{"n_kv_head": 2, "head_dim": 64, "rope_fraction": 1.0, "attn_scale": 0.125, "parallel_block": false, "init_std_o": 0.00518, "beta1": 0.95, "decay_fraction": 0.672, "batch_tokens": 65536, "doc_mask": true, "train_tokens": 199000000, "steps": 3037}
Each number is 128 + 32 x the weight over the matrix's rms, rounded and kept within 0 to 255. Layers, rows and columns count from 0. Numbers have three digits each.

# gate: layer 4 MLP gate, 896x224, rms 0.103, rows 721-760, columns 112-223
# up: layer 4 MLP up, 896x224, rms 0.101, rows 721-760, columns 112-223
# down: layer 4 MLP down (transposed), 896x224, rms 0.092, rows 721-760, columns 112-223
gate721:099133121152192084084113090148153125128124145120100176134173192174109211173099107137173154062145148197158114113162154112140141164138101129142067134141182148097133125131179081115158128143106172136167091149114125130139137126128111091118068090133131125117103160192197186157167135076160096122180154116100101087143137160125136132120161105151
up721:183103147117155153113056111152186140119168112139133127158112154109159179156103144111181095154085134184113059119151109147134126090111108052186158154150109109121149069169124174124156118106168142128105118091162119116177182093116073114143121109198174131052117099180192093107137147158187179135190049132078091131150168146068102154101162155161
down721:138075096105121144114129152125136105095137130097155106157130165120132062113080125153105130128104130127096137140090100146078147183144147174149100127084128108166143150149126090116145157144124093095099142154186129113068193120093078089148174085170184143166107119132173042077032089102061137169145071204113095154080128133040102189110110132084
gate722:145117063081181185079166140114178146122134154107193140103123126103090192165090115133141162121155108126120146109175100156122152080208114069103155098098125086129194186136059095132101104139167168161171126131159107101140108143119097120112123144112119101084078164133142170123138108121130119193080158096185161131140109117154171167081096126138
up722:141112086109062088108165132106128175100122162151064129189134127128179142152133140186130159197135088104111177129131143113128102151092120124223090129122113117135117095146175135112141092147139073137152115161108065156089091096130089099129127092124172125064106167178134098132073126168081075126160080078081123091132086154113142148147141173088
down722:119201170136087166168162150048127138180198112069168125086064143082108058166144100166152135138144109077112092143135082125094122140142134125144123139090159147197147161101113073105168132177197174161204180069161135134129157110105158119130122074048136120071129145175089131146151154052149127119111146177147092132143110128150107151129153162114
gate723:132089125114081130135099182139141157108106074141079062063105161185128130154154135095125160159117156151217072094140104157147066116133094082085130164107181145145149039155111193127213183125116097076088153053141123104118146140151089103089163095147126136181060112141150076150095114192168166120118124115119076078124069168104187113051146156140
up723:137160178070154074094078191103126086125114091174065082046146165132146158127174091138075121124100166093135110094204109192106125116118150074101074114150122135052173110122075157087207181142137093163078094133140070121120120190190110131122127119082125159135114128098136097063090165124115163089152155169127078115090103118097150204065171122127
down723:098106142080155165100191144091118092202155149144112069109141169145173119132123091173121157114109157154143081115110140147107113143197109100198095086123187133139105088196146084124195129157166157093130124134220100090095145136135139126126195103129187137120100164154108142124112125076135108133128098113141093120176111158134166171184183179110
gate724:172181110134215082119102091110115116183135063097135143123132119139126090139198149137043143130125104138120217131101148127124173152165103109108133108152140164084127136078113182075128118123136144168162131085089133154143140108106177112101111104136090105097120187143139148233078172103130135132127130116155127146110131105088148109199091190180
up724:106141154059182125089155097134126127176091115191106124158107102084193094145124129117114073113104184097151161114152140184165115144156099108109117221125140132117134072140140074121121053103151110103215107080107156141154118105154096148139162135142109171114127128107082105125125127152189208135148136124097125103129108119167094136111068086127
down724:128134146103028197133132079117134099151171132145116109107141135084123118132105106087158096156136192080111120112090163154127090138154168172172132122119181136154100100167108091128207162137122147133138103103176090176139135117127137171051192162129141054143156088134109101052123121159177125152129096163171085176147126154168140105128131163101
gate725:088208146106120137109098109189132076152121128119109114137159097124048117107156132122048092060171070129087147150181171144140116128091113121130173102046110145123149136124151119104060146134119100100122176130135137126152074158133170103010145157080122116134167121123109149113092140152157055148137154176118107136170161137170210117137144132167
up725:094226154158154074080131125132141148184145109147145128089105116093134078144192132135054130110192117113114131178216127182164110134134210086142142148086083139110149104086116124114057140092110110107090104107154133085143114151149144145056093205156141118128131144177022104049170125180117109103169090126094092091125103137173072109060095160184
down725:147133116156162135100104115136108114144149124143135087151171142132122153131107144148108151120177090197102099150095157155115137192172142114097191110108078093058091156200103142107158128112122124113162083165199080118143117122163134158124067143131105157185087159178160066124107150118102108102067123109119152112110134123175098147093096135105
gate726:121145155071174139115110139177115161163123108172136183092112168142109119126104085092101094117089108110141115140150113115084212095120056098109134136050093160172214159102128152108157145110044103157101184122120139166151093127054120057140112098087136135135133141156054129095154139067091129163132089184108128113105144131186115140174116147161
up726:097119182130087165103058099159071128133179107134177119176067126103171113168092146105162137116189128118040105150162196103180171110128148141150055125141166166183050171134159156146094156116128119096203096179154116123112134115138178129149136107127077102115130197100105127130095051151127094150146142149082056168104178208185092080163113101169
down726:117133066144205115178125132161163197103102190139140113111141131102110127113131114177137167147166120113180179092137121086130140162081161130109103162108117108102141130143103113121151167115170124135110191100118070011156156114092080183137193159151124154134106124147158115085113135119169135125138198119147125163064068145124116176167148177081
gate727:107190185093137100095158089153170110130138097135095177115133158059157131144150170144111144111112122137160114152123099114119110148122148151091155137136105159093128070070125107113117138126122151103070138174144128127117117077129155080092124082132126159162136102108127091108077124136099169105099133115131141168123078127124074113153119129125
up727:106143095086132198085123114122098113141152130123120147124128157119104106152135135146123164143100138144113152117126153124138152131111084113118125128133115146088117111114148144149114088047118166152109122181169120109086125094113102111112159158166095095113142103117211076101111136138110108107131159104129077192181096118079074183133183131109
down727:116160113055076187094108135120120106156156120133104110134145170124097134142137136144117124130148124160095168162150147142166141132146108112128057153143125120135097162129133179171086097106190144144118179145166127118076098148089104164105148159134080086128148088114114119100111133183154131138102114097184113116156109074143116142169175125144
gate728:156084134122135110104124142087212149134205137167179109140117136132136147115113130154143130087148145111185092102114086113139159112091165169164131145107127149131107131158105179149106117110113148122104113126135146132138131138124182111170159122157169066117091127133183127136134092151115123131160095085147120141066110135130118186155115141133
up728:117132100094110150111090145143182148114153178131087106047141098152133122111122111129207117155136150118072123109078078129184158074155097143119078131087163093112116156186103135108104051081141133112159091160166119156137135135151121110170154137163111151141133117115171082148141194097145120103140103106170102142130070150131126131159123193152
down728:167143131158125130119159119082134134074117180085110143097144235142135117170134142103063181088146118087122160101156139122103156158149127133097153060111098110119103077165147186147082110146169154144107194134112124099134120131173100149118123085093164040130143158104158119179170147098103104104131122127080071172150077099155139048159148107083
gate729:151112146126223097142126083183184099124120152158108105164106112171103167162128147150155183097132146102172156096151179116112134099158143082158150120126142140130147112197069097164080109093137130141086121063115107123157110135118135123115147114128142173071172120132161175106093187123146163112049121160189122178163143162166146108102096117114
up729:181128166068121115128107079161121085161130164176093134162158139113135145154164137166141187082119140144209144124144204106091147188114116142179162131104082132171184118161099145116096083056115104156097121058095139116143101165098186168097091126196097140073139128105128169124121133139169053125125145126122137079179112134185126172130137165146
down729:166180079150063163131138195114101110143105120142117056101145127147135145143184125130136151042117106078092082064159084134087112198154105117116140114113109136086091158109111176157149188164118160120142098119086170174133139145130123159117100120083168105117188170111117116117110099114166103173175142137084145116136121142155147097091124214150
gate730:179159092117101153115087081138147125088114123116141144149156097164109130134097107105123133143103140098169133127103188156126131122109110148078123166136147119092109083098123155155156190105105114105146115131087106144088145152133060152107149152102109148165122136131171118103129153105099183111134159098122088110138137140184104067058176163163
up730:158109102078102122118115072138098123112110103143130105113135106142108126079155107189096057136135134156154142130111175096113136160126144122098108147114139138146164137147082165093079108173109166172135143134184109103053116125133123123175122154152158156176142104082128096138179139168115140054100161072101128112143150119068121094117138111114
down730:126071131126143192097104099102154158137182097124133124153151084118131133165129104110124091127102091124141209191095208116194116139102084121109141129085104178123123105121097160125157169140107115115148129134121089141077108137087061124111147137164134097152159165140176134117130123117101189098141161137141087147125128134124112126089150124129
gate731:129152149083168049106113124169130130121165147147134110144125092063097130147139130116078117112103191152105130114117161113180147148106066107131123120115132144120089096099080120082129123142158089128106171160093129118120116170150139155139084136122089170161102128095162107106100173144128095136143062160113168128108113144179113137131080097102
up731:134096166196097178180104165107144120111129140108146147169134152153207165160122182153145142138119113137167137152149112182141167115081156161142115121127117131174141160146140127145104124134153149147110077099124115130136154112101102106169126118103153095132107088152063132131205073158113171136124132068145139107088137124122152140144150176156
down731:111116124102120090112076116189161094130164095103135134094169125103144125100148163107117194153106087153137085112140074134155135105120112147124120161184141123142114122155151153120150129098175145135109109091095076135135081108098156142146091085075141102113117152149098117206177148087092116129122172092123105155113108128079153179115083145171
gate732:110127106173106136095112090137142112128135104157147150152129099152119086146128179142095089138111110145097198124059116109117135152123143093071130135120108137137142155149150109088163108162137099131139075145059154129108135121173124138103138172127137132096124124102132124096099093127088173118057108188131125098129116101123122145109157133163
up732:125122143164112097118091148115138084104106118133142161143105164125151065126152107131122113101169116146133147127117111086116156119112137152111136124119125157153157160140082084122128101159122103138143154111114113134106168136116126119102120180134118214131128129075125128142123110106106159113106128120113113128139153082121126121130176179190
down732:144174094166111145126087173091161117114125127143140145101117115083136152108120144104123081098073090071135164107076170153103086108083138134131124089101178159165168119162158126163159113128126121160097074137150105154103155165070076120154082138102164122074129124092108111154151129088097140096112160091105068128139145142158137108144165155155
gate733:106118145207111099076126064111138128131147173165132158097122126169140194136107170176151124122119169115133133082128127150146132076144138135147119129168092160124127068075139138128197083116182144107169127037080109158098163148174185107113151093119104151131138121093150164093095154152139110120095158125132128174133159082144118062116113059105
up733:148125088121197106147148123144083105116144095109165116113177125078112163132092121125109071138148108153175149111116161054131139160107112129156162140090146135138127168146137141137057151169112096117099125148123109149098107089095142128163091123124110137097135144108185087146154130159149155101190101142101129041181149171145151126131098143150
down733:178117111109065135095119108148160161133135155098143183090171104138179162099161148114214157118100107160164157152124158142154164171144100156140114156135162111085152129165115130092117120053109150154105160110198142132160115091089126096103118109106120097161102162123102144088091076162148118139119152140096169198114172136174150178149150164149
gate734:137182117098070123130118091089139144112088127179089144081089138123115111105154151204107096131093107123133048150106147111154105146154081118116123153122104135165133067100098134121131172104139089128112152118162066141136144156136131091067144140148160125104168123101098149133096148000102158180092094155117072135175178096107146061144209137070
up734:144150154085110163078119089118105114119143169188114074083041141102145055110231141202115118111132129112101103118136154165189186118102089135159082133166183072139151105147081102097132149111142115180113104129175124103103116140187183101125132137095168098070100163122161098155160093102075148110065122106124109156092171108163123149118178113121
down734:133114143151126093113134133095184139129184122152137073099165123126109154142127085098114128130103096147126110136085172145152105179141104109170132120152058161156095083076103105126169144093075074185120165089092143106140185136182127085122130139080136127180125144112166093155097126096164145179135204186153152137243075148170140077117178141071
gate735:145127159136145165112129113125145189102123075103074151060140158188124048167191139109175109124113168086210121114184122067142196149160039154064131121192100166140156161106151194120126102110099139051149145135159136115113118097130141100084186162153138099127113147130192124089126175094134114106060140188159121130140169135150121150083123082142
up735:162157105154165133154098056144151186063146134134125125056181102181115090169113130165189105104138147068093090150136159072135082109099060176101098097118131120072162125122174195134126043120142111145125174070151129095151098136144160154163200139096095174161105126106140127132185088091153116149129168211160071121126181136168092157082129112146
down735:135117115165174115169081165078095132159150180116194108135151121104073121147071125161198165136151136125172046159129076153108033155192119152110167117223127129110147164087121199165101151095140106141093149117137088124157154113187145167159152174067126148154130141098121113129183121095160171113081082144166101090172143135120080147068086144116
gate736:120137147106088123133174164102151181109111114106192130181164113112162166141065175109102145119134120157168139121111113124084116155151175124144175129115128107118160112122119106146112133107067121121162106143100127127099130118136166143177144126146135095087132179114128108167112163189085095103126153113123118154092136121080140121094108135152
up736:176116138152161097111126098161124162083143088142167165201101178103178149155117146090159123123160137121108156150104112103145144162118153103080072138116127100115181116128123106154140106062145114132153130094150103113142098111133158150118177149136168140121195139077162074129068152124080123115099097116106172139133131169168130139172148110138
down736:166129149119146225183142112162145165146139151121123177104194131151144127169149124132135158085150123181096094146117097172178140112111152142127141121116143086114128073094073131149123118121135104110134196169125119124137083151143133140139147157133128084107122113126126079115104179134126117132102105155150172127109128127140108164162138097205
gate737:131139129133168128131098092122153098124082126111108138124138167136111050139179080169090149116134140144148123103159131091114164106106080141121168117137099091138165110085077098132100153133087131092106164150125096047109123157118144150148112082190154140135123104142173163124146190099126134130147130154127172151145131109119139184111095180153
up737:114138132116099144158193115147120117116110116118079157093124155163147211134147154100149121113109160068151074143088082142129098104150129104133100149131159164110126159209153142149142092127138172141162069104124170186192087117085112183095083129092150177131096133138101110160121125095097114167125117141098136149138159176107070115154163050110
down737:121137142153119119125142132113132107154150137111195168114137169099220136132157135146130135145132126138112133126089097104172097159145120141123112159191167067128113129135094121102121079154106073163106084108146182178138161044115152130122072115110149118134139117177083112106191091125171166099094089123131108114165147098085141007167119128199
gate738:121100130142225115109151124123163102136143123075101148103095148149109091094109178157119087083108069169102126111102103101145170145090166134082153129122093165159167164158109125159103140098099110116074140147137134120134139138115143165073178128127102183118087138074158138113145135081154137121183041101115202076127078109087151127142129102116
up738:093111100160158121104142109089154109123150104103124116135131136126102088079162162130093116054096084105120142128137090083077193161097128124062167142162121159169113134135083126147082155069103058155146174170139130159086103184110130167132127150072118103137115113079104140123165181117153139180149078130089165116137093105107084164159128088129
down738:146165082121141085105126172145133127129158098091103136156120126125124108153169142175133203109090148090112086092094149029139123165122155154144124086178065115109085137117100143108168191090113101152153139135141145130103113139125175099108087093107159131117120135094153115139081133154148108151136136112118121139175139135155081220169109065105
gate739:099143117148151117163111089085091074142144123162149129173154106108127134140141169139134208117117166120102120129130145160117189150153165170090134095133107086157132156153136123170081075117168062129171151148144055061115176150093167135090170158097149125140157124106119074147158089154129171116185172103167142053094106143070152119092096111160
up739:126080120188142134115145091171173144145115150049137172108150125116117069170107139102126122168133146143165133127126116120171090090124128064186062134132198101161094191116121116088138183162120168144118119120098171180120106108173069128095128146076081135141140142164201232110119100098172018132110139159082105185115199102117171152137119128108
down739:182139116106106114159086122163072082119118097142103120128076116080175105125114113133121146184147167137148099093101114115107152127101091120095066118090123123150093164174096134146151099174148117184136115154082116150070092182164139149052128038096081098111081157113160163125129106186183174158166121144164156098120179104109144071164090191178
gate740:134079111063162103170087134118147127095130086125104128101107160177135111109087087137205195143109139141084112143130113127073133123120092125126164194138195148136117113138131124100102145107136103104136152104143136104094146133125184107109146148079149168164096164116154104056160079118144086142214158157176132155177110144121201094155061093073
up740:151161110098153089132095101197182102113171113119139107167082135157137122100118114155112201083098155140104035148126110116110182129092123146160155122182117157084133184173161159105124138114139098127083159111176130107098174140104136094095171173133155177175114104125121049068134110162177182092135187144136105123146124147076155141093102105108
down740:127087122170133145180092119097186126140106035173115143096125144152100194164083109103166107134188122058072169121138125091097149104152144097102131134162132162177189154102092149127081153186173091162143151067121181178134129206087166146135181155129154139170103159101122070076136095164135125145149150113161123110155167106121155100116122116133
gate741:150120083115178123132117070124105149131139094103204166167124110084082077191153116147098084167131113110177058112147052135145164104097083165125123155168102076087153161122139085159165122168137062134132085098104145107103105131143108110083114186180216153141165133177109121121116117128163108173081162130131112071124100141156154109119124159135
up741:212124087110161106101132166177105213157143182120130174140178083117140100111156138114106128203136085125153149126099166099175115101147085097094166132101165106157135118127136145120154074176119101156147078145118106137102108127111132098152119100081054128170104107084085126165118144125116103139155164102110151103152066122140139146130109123117
down741:158106203127118107189139110123179177143108164136133121158103104157101160133083172111120069123103116218161107178187122128072148138134119132124079174111150188103135109181099100111091111130115115122173083167117123079124126092106160173158111210126062123117108201149121068071164164128140141137092125103081105115133102170156140146138092130126
gate742:122099115132126124134117050168189112116141109089121128152128034180113148194147186122108099134081127044110130102122099102152077093089173083144123140133111136181139153152109141150161093078101131103191111176115081071137134178099071138087145152112116179184130060173176159125157145144137102113119090110115132124185132088154106088130123164175
up742:139111106113110140122126111152099176100161189153116076087132152068060118073156089148141098168079091162145143112143147132128139092049124140107143122098172098159161152216172103084148182141179154143132161094220154149129132129147072116128097059112162192084168132135131140137129073112131176160105108111131177112110119083140122082118122089196
down742:156149135165105136076073145120099122124062165129152098124171164174121112110086056081146113157106174161147143164100124128178145102090092162144152099160162113101154163102116120161133101148152156139108133097173150068134173100114114097075167141156138158041124137117113108092034093092115116134086128148066111043112140140173089206155123155115
gate743:110151154135125123086147171128169132129144142076134167112108155143151133093117081132097111093105126128129174116102143171091088134134124169180195076127149087130165065157120137131155165118142155107121130108164130146103164148112133116174167111134152127069136110174168161077095094088159127088151086125116110119097101150096107160129118180110
up743:167084122103115146126078127142143076059128144173102086118134117130178080148133165107134155202131137135126125170132137121109167153128158138101107060091174088158107108110130088130116125113121111132078163097154082110084130113115111142125141179200097077183073142144150089133144129139094105099127109175121128105108149097142094157155140097122
down743:061176112104120072127192085143133133094145167103171118090100122159158149122104041132122111154089087086168125104135091157135098143111156126155107113111117142131147150096145122140154173108084166125159161160161123100053129150129162126147101135073142153165143123152058156083142105172139110145141112139143143135132090148132089218168136124147
gate744:164178148143070072120088150132138108125112144138063114127133141150117120077149150156135190134083155146118065162107133097120127112077145139133157163138191048194116150155066095113138130137122126108120165194166119116143176085126142156134139141128057141179132103134129117113133113103125169133161105069096083133104095154159137116085163107162
up744:080081097079151150115087132130138086188083122094134114113141125195195206122139097102152146129187162132074164121120157162149059104175124136114083090129084140091078141152137167164146135147135100176115064071075090156069101139119131110154169098112166100196151134123133156108197140093148118068117165231129140149116146126112059095156164123132
down744:012108072078086152099144181147132114169118114112137163124128066063175115119110126133094120122166165161107148174077117126098130125140045135102110173152152100115075141163110090129153123149095117071107090124128188139065105152090110115075130175165126108173187107115127116109185188123108138110131149141100099085137096144118117121152076102103
gate745:139113166148057131104073112140076065115150182076126112142074134119161146206175110117110137081096119135096119142148119179131122141098102088099113134152109110144109071111079138116127108084138113152132111073133131096162126162134167135104132154156131159097118088134165128097108088135131175143153113151163163167156128147141168114088111115130
up745:145155131142139137129117164057168094161097077161152112127157175138160135128134176147119108151145107137117171094161166155134130129117181151122122147089090067146142165155162149143155146164135128116130149142078160131095198157096146103067085130088116097103109186101082167116100089108158117146054104103094116161151166110122074119135142155151
down745:173115100118189129126111159137041134109135106112117145126142099128156103140101146135175097139146124121120089105130151095107123094126201144145125168097098123177112161103153146080122118140105115110154148143079139118104137100100141162136162137095109088165126156141085097163107125146109103147128143097116150127080122115099120143135118116112
gate746:167176229112123105080088098117150129104116087161140126161124139182163108123178139087136085084098121072165131153157158073111184146143086095164151120158107135066112132110123077114089116162194083124138133079115105154046113083115076178144131190071170065079170175136167123111127156132121123084123123086072129183108066086149128171119227162134
up746:147167152071122169152117158138091128106123117074179112107105142174149097127164155055096223138125200113123115138097155112077088132192130109083115176150138136111096136180142112176131134150063159097181151173145145141174132174191096121097110143137142093115161115151168107136167135066109084133098071126122159179134152121189182032133119177161
down746:130155220141124110160097152159153140117138106119114139150061074136123099168194039125159160159183106133161124133115132137110077137126091182128135129069159122111137148107133152159127087121177092155108089147114138148113109104107200111179107126124141100121114089134139074163069157165130153127157133064085151146129157163097143050125066080098
gate747:198035082104123135119190174123123062158112126052179089126089145171084124136112064106121081133075192136159115114094152115129142086117155104186176130135147063113112096099129142075106197165088157161085152133088135132109136137106081107104098093156155157087114153064115068137086175165104185148130191169106162139101111143101131101139100107059
up747:134144156147128117095166158177165145129053104054173100080090129144137118178151127083112136101116072187134183107148129111104084075153147091114155115147179089157139136117155143111138128153179160130097076131106144163127149119150168081171155198148117103196075107082116103069131147095121132187147105164111178134130135043126146148092088170148
down747:106097119104147164127097121078105080078124118076093101154090128134099092165137118154134149134134218131162146183072171143143187161080164136098144140127130138126139133114102095094138111132077128173160192108178134168153166075129127153127155122137096128103113118188106124110087132171116121091092143162108150186130115161139180137161061114157
gate748:113124139119168156138095101186149063179109101145117077126155133080121161190130110172125077106131132160105134110165084133152107078070133134125127105156103134100085139088168130127135122114124125121151084121119142100121202154143158081068106100120104123102182158128050173099084099118139139179151128208104098149131064094136171071131100198147
up748:140194092117117085098117130067114134125082124130177144119180142180118100119131102125104103116145120149163147082114101159161119132163124154120113090132100152157185181146142102140113165160160130139149159142114206116191119087202146156122153135165155128139145125172179082082108055107107145071142091118166104139125078170110097128129139101136
down748:121128163098105094114115086133105131099120125127090146141135134098182104141129112091163128127189105107088153104161089087150181118116126121123077090134112147182129084149165160155121109158093110163064087131129151164052153145151070141108094111089173108076173109191107120122149084131147115159132139173127107100119173115153137149111115144076
gate749:132122135071109113118122158169126113155109127166094180148146145096128081140152100220163135084149161130081132145137132148078102145110132130163198102149116107171103175153164126146119115169151065176087126143065130140115169090096091101175053145119123137154175097062128143110116119212128099096130167108151122167098130130144191142131138093065
up749:110138105174159123185135165053113164123119119087125114066106106156138144146114137053143127132149064120170165112101160096153132121133132133081089159091135168115079097094142086100119120088184104112133101099193097104142098153132137123087176132095175123103159153112154121141074143097139188178124128085146100106144135174101093094168118142213
down749:094079148164129164179175140071096156106134149119186115105120079161120136180147189042166117119126084149204132146159132132179121116154062154145117194179157126144146099082174113197152137106115108078148121093109146140145134142162144160142138145115120171092139163156096102142105134157170176140131112086134149175120128092117128162136152173189
gate750:114119163112101131122103039096109169182055120100101155182095091099133078120151070126123135091127146164132059093110101109170122157148138147137109112166137089177173114178105116150181105147131104074112135132114177121125146127143160045146145158102106191071129064123097146198130086145056120092162133165082109083155123119163130132112154136162
up750:053123130123154168188089102117120134114064096140134147110151113130101091156184127136166130128151081136127081146162084180154082137069144186120075136124177130134094124144098130214108113135116177055112162101109133148089162165132143090117181164112082114036110115116049151165118052125084125146201095141115107073181135092101093081120103047088
down750:103124126155146098163104080136146146095086148153090129105154098125215087126112111034112144102143121106110077123135105125094124098174087128094090128043181103141123113137139131170135072089068127155110097129120119090107127107102164068122155126140118109054105084122087129178151117080153081078124097092130190130200128078086132090155091156076
gate751:106141145147137091133128136093086165115075149113149186168111138144080167091123181075080175095115137080169155135115160153135095122135143214167121092119105095143129080137194133152160142120075148221101186105106155157117106158071160131185219121098176109128138113149166151144114090199149137133136108139127094149100115146095176135111130121127
up751:142131116116123180084119170142154108091159125100125117159154135170142109099133000126199127111106056180122175118148079117139145103146138128114145158098163154123131131113084140121119104077122132046159132104143108062130156119119139107152074169103124123143127140160084122107103137129104056106112143078151155090126124055154121155126170137124
down751:119160143141136104110102144195194108156176143095120105135109113163139143132115065146181154150149124163130159166089117159113080141090139039103123131129137106099134084089115110138143085084170105071107093150124135064086129148164156113160081172133129102130102088141171133116096128179102122081161111134147165155124156117173131153165142127106
gate752:108145132107149091156091109135077077159101156088112113158134159124102169121092114093093135144142097109138100116128136084148140151112160158147124159102113065135046111186099100141159137139126119101144148151096059087254189139136142096145156167104126133128085161135138133118152133136092146113178102162131140173085124087170126102115120140102
up752:163154113118188080145152134168154128162160112121139115144083194108087147083092133111093098122111132126176096140125163081142111136118117130101110114136118091109130107191065097129172132114133117136153163189086141125195140156104150099162132156133126096068138143097101071128125155119122116180111094052173103144165097187154158092110123154083
down752:201177160128160056136107163107139131114223143070155121110169143118134176117074173113113143170117073070143113113142107099162115190130109140152163088138091125107116090150034127178134103100104089114133147179118100127119069104110120082109164164145150093116171143119114124120158138187097111126141159116149120153079093121206153109088146105146
gate753:142095070136133105124106100123151097160131100081113135172087142140173113133141113110090103130151128172146134093141127118141201132073099111093115125166146157148144100170138163087127162156132218189117110090097136057114124211149181110102117087133185103133077127092155131109086090136148121142141176106121114122131131177126135196109131106124
up753:128121137102147117127115090090151098137135113092144146164093169127141125109173094107103118103155104162150151082187129108124188108063097155078110090095118143118153100146130141086143131158093158100109158077168114111080099138153133117120124099108102077131139075114168155083093143108164061097123163142134114142091136190129115184132113158097
down753:138104143103154134134099183153100125153101128089124144089163103094122153165140090132085137092155121084140113180117116118155162162197164106137140166127158089148160088115145119117152070155140124200109139105144112117150108126126121118116146135108124150109081096096113119185164137150193123131111111162075122201114153184163059128136131160165
gate754:119131186174099117147101107114057092089155110141136174115214091167128172193173104150122086139091166109129126109183168047141127085075134120187175108120152188114143139102180150124064104111132139137153114147099110149141138145126129108162149143161123174083160092139081146072179176133160098106108131129141086172095081157102077183149086084145
up754:160161171130101107129121122138110171130140093184147153137131180099144176134182074146180112085156084053137140066152207099136117102124155114175135148140099145087179151134123114097120123115143108157126127098066084175080088122143121132113157105192137181110085123144156098090085137126133117066176130160129070152138158137054168122146106128184
down754:131158161179125118115127085161137151108122091115137109135158151151139173128160115147127129162099083108137134146182113168140168080147135154137185058135106119143137073137159143209165135103132161158039150146122153129160162131130148112138148094116141204097158145133127070104077130095119145183134091083099143160116062114153143105101078080179
gate755:176122156133127121152130148153150148142148101142180098144110110105146131129125140130076118142139116089131131101144119101065119172154110144143138147114110144126155125129169157127115099183145183126163092131143132122099114103164098184085119138110105166140099109126112163143113134134131182128172193131123089140163133127122112185173136163134
up755:182130156118120129179126137168144086156130117077138103134115112066139118146134122116086135185152126129102155166149089135107118095140070127147117104125145159138130095101156142131114079126126134111163132151141176159084138085167098171113106168098102173129083082142132167099133140160138138138131160109133099106172133149136162156125154181120
down755:145140165121143126158153112108139150145090152167102158081135090084191104118097129115130121120133147067140135099185073108155084085135096138092122059151142140153120130107177099176116085108070183106099158146136105162124112143157125139130106177130129123151146166092147162148167189132177127131179141115067088120137111105102111135109109136121
gate756:167138109086119147150124119171160167189100046101192126141140103104119125137129135201130121181092160178076134100089076206008201088119103150251159112134139067078149109144124182042214125158090148122092153154157148089201071148042166158119097134127082104176100139070105147142181121124145151091187082150065085060115105097148158194109084149130
up756:040160145144079091165102162112091105093085209144098084134168145138104064055090079164151064116178110138058180107174182108188086139027138127166189114123179118170143091158106134178094100167119130133100140164124171143071191158073155115170073114125083194073168163068158117094157092182127104128099153130143138176140137176101120125153118141105
down756:157178176163093130104074069116127124132113117138139129157146061152094061081141103162178157115224112100133176094101187124150094162151139126084141133174170063112114148126126116156109120160151065105130157153157129089106159107063074122119122202136126096132107104114124182093122091160148126172142103129167083090071189087144176051153062151099
gate757:105152113135082120129124137146166164143123123151119111176107122157138156174120087100177164118096145196155133152171140193154141064135135133117138133136075110147131088152129141115063110119172164099100134102081137141125112143190118132143122109100129111110018146054093157142160142122107132165138137121127161155091095097108096125140069137134
up757:136131088178167179086097156126139143173137128078152099151100196154150140185133096104142148138134125147133148114190158135160192137115106100132159108130105047155120152150112177112116063125119146106116123103169127091129164100119112131199119146130141106173135144108108146107144146105074108156120131098144169147044107099154180099131111118107
down757:141130072190134104121079122107146140120126136126142173152115172151129210192151092091086147176117100153144152100123119090121207162076099130117107114187107098136131179128147121126105124098155105148111103138172133137118117135182092114185154149090163078123132107150118111133118168094099073163131161079096165141095165140142136132122073104099
gate758:072131151191116170098071122080207138125154136156155135186144085116123156104109153085090222120184121085130139094182135165109153133121128152151149200108148110127131117124120158175137051126131107183084128159113126158092045143101119141121121138191122110113120132138180120109120104181135132103097133144186106118145046107152166106112113154159
up758:122131139180114155145162117162117159103124177195110121116143150097097139103123120161169062175073168097136134137104142150166149137150165123098108122116131078065104153140124130157156155119146136155174103072143149096138159156091075127175162169165164166118158123138135102139113124108134094161133116094129126088061102065091164101126156117120
down758:074111145187158165110175144093116115132131104114127147157137141127120142130102118163190086125094195136166125153176144135132143082148177114132146126086149144085108116068140223109199126117114147136124090118121111128150141057110066113142123102113133158119135152171168080127095100132134076155123073175125120104111100095084179049096120113145
gate759:121123096137029165146088140131105158105172171145079155136169081182103156133137087109167170155075108165094169167103128201127104167136185124126134099125133128146066160114078172109158134112117116110122159101111090085065060130151091128092137063104126155127114117107183097137090130108106129151159155204152156135152106200125159167143146107145
up759:088114107113179118114113122116117116149097089135156094090113174110149113113121244130051106118185111115130116084120086023131188119179134072128191123147143118129173156121191123090091171180144158152133125132136091193144177068129144111137123186139144118210105163181106180161118180124132141107122080171052146138160118129112079113143157115129
down759:065091169122169191180074137118124119151204093165155148120149091188132138115123088157129118121182127114095191080092153074055179127137158118108205119092123116103111175097126181058117165071117137119131113155072109125139195119171119098158109097107104080208152178142127147102130176158127167097078090161148082123088129174173111041085175060156
gate760:125167082155070118130138126116149104084143105171101108148092105125110079150131098176097123110092107195214148163146090078141099100196093073111152147150085132126102126145095145110106143091186171174151112138159134140084139100095113110060111107103119116144171137115106091115150156134125169150109157153112087089104065131056156141123064091145
up760:159086137125127087145199120090133124088100083127155115133119063152110171131164126142053108137173101110171143093133158115124055112155112122117140169092118149158184151065127128092144131122105155132163132139141158103102149126095116156146064096210114206162116069147066127115188121155144081071120131161077137138103100183033124136129104154059
down760:126117092124095131098127140101146105091179107075137015209107109139150125133184166114107184069176096191165171164085146112121092112141093146097173163094080093165150125110114179108146083150157089116173080115126200139141190148066165153099127163092177171151138126147104148084149108109126138091144137114108072119102116199107085119112112136157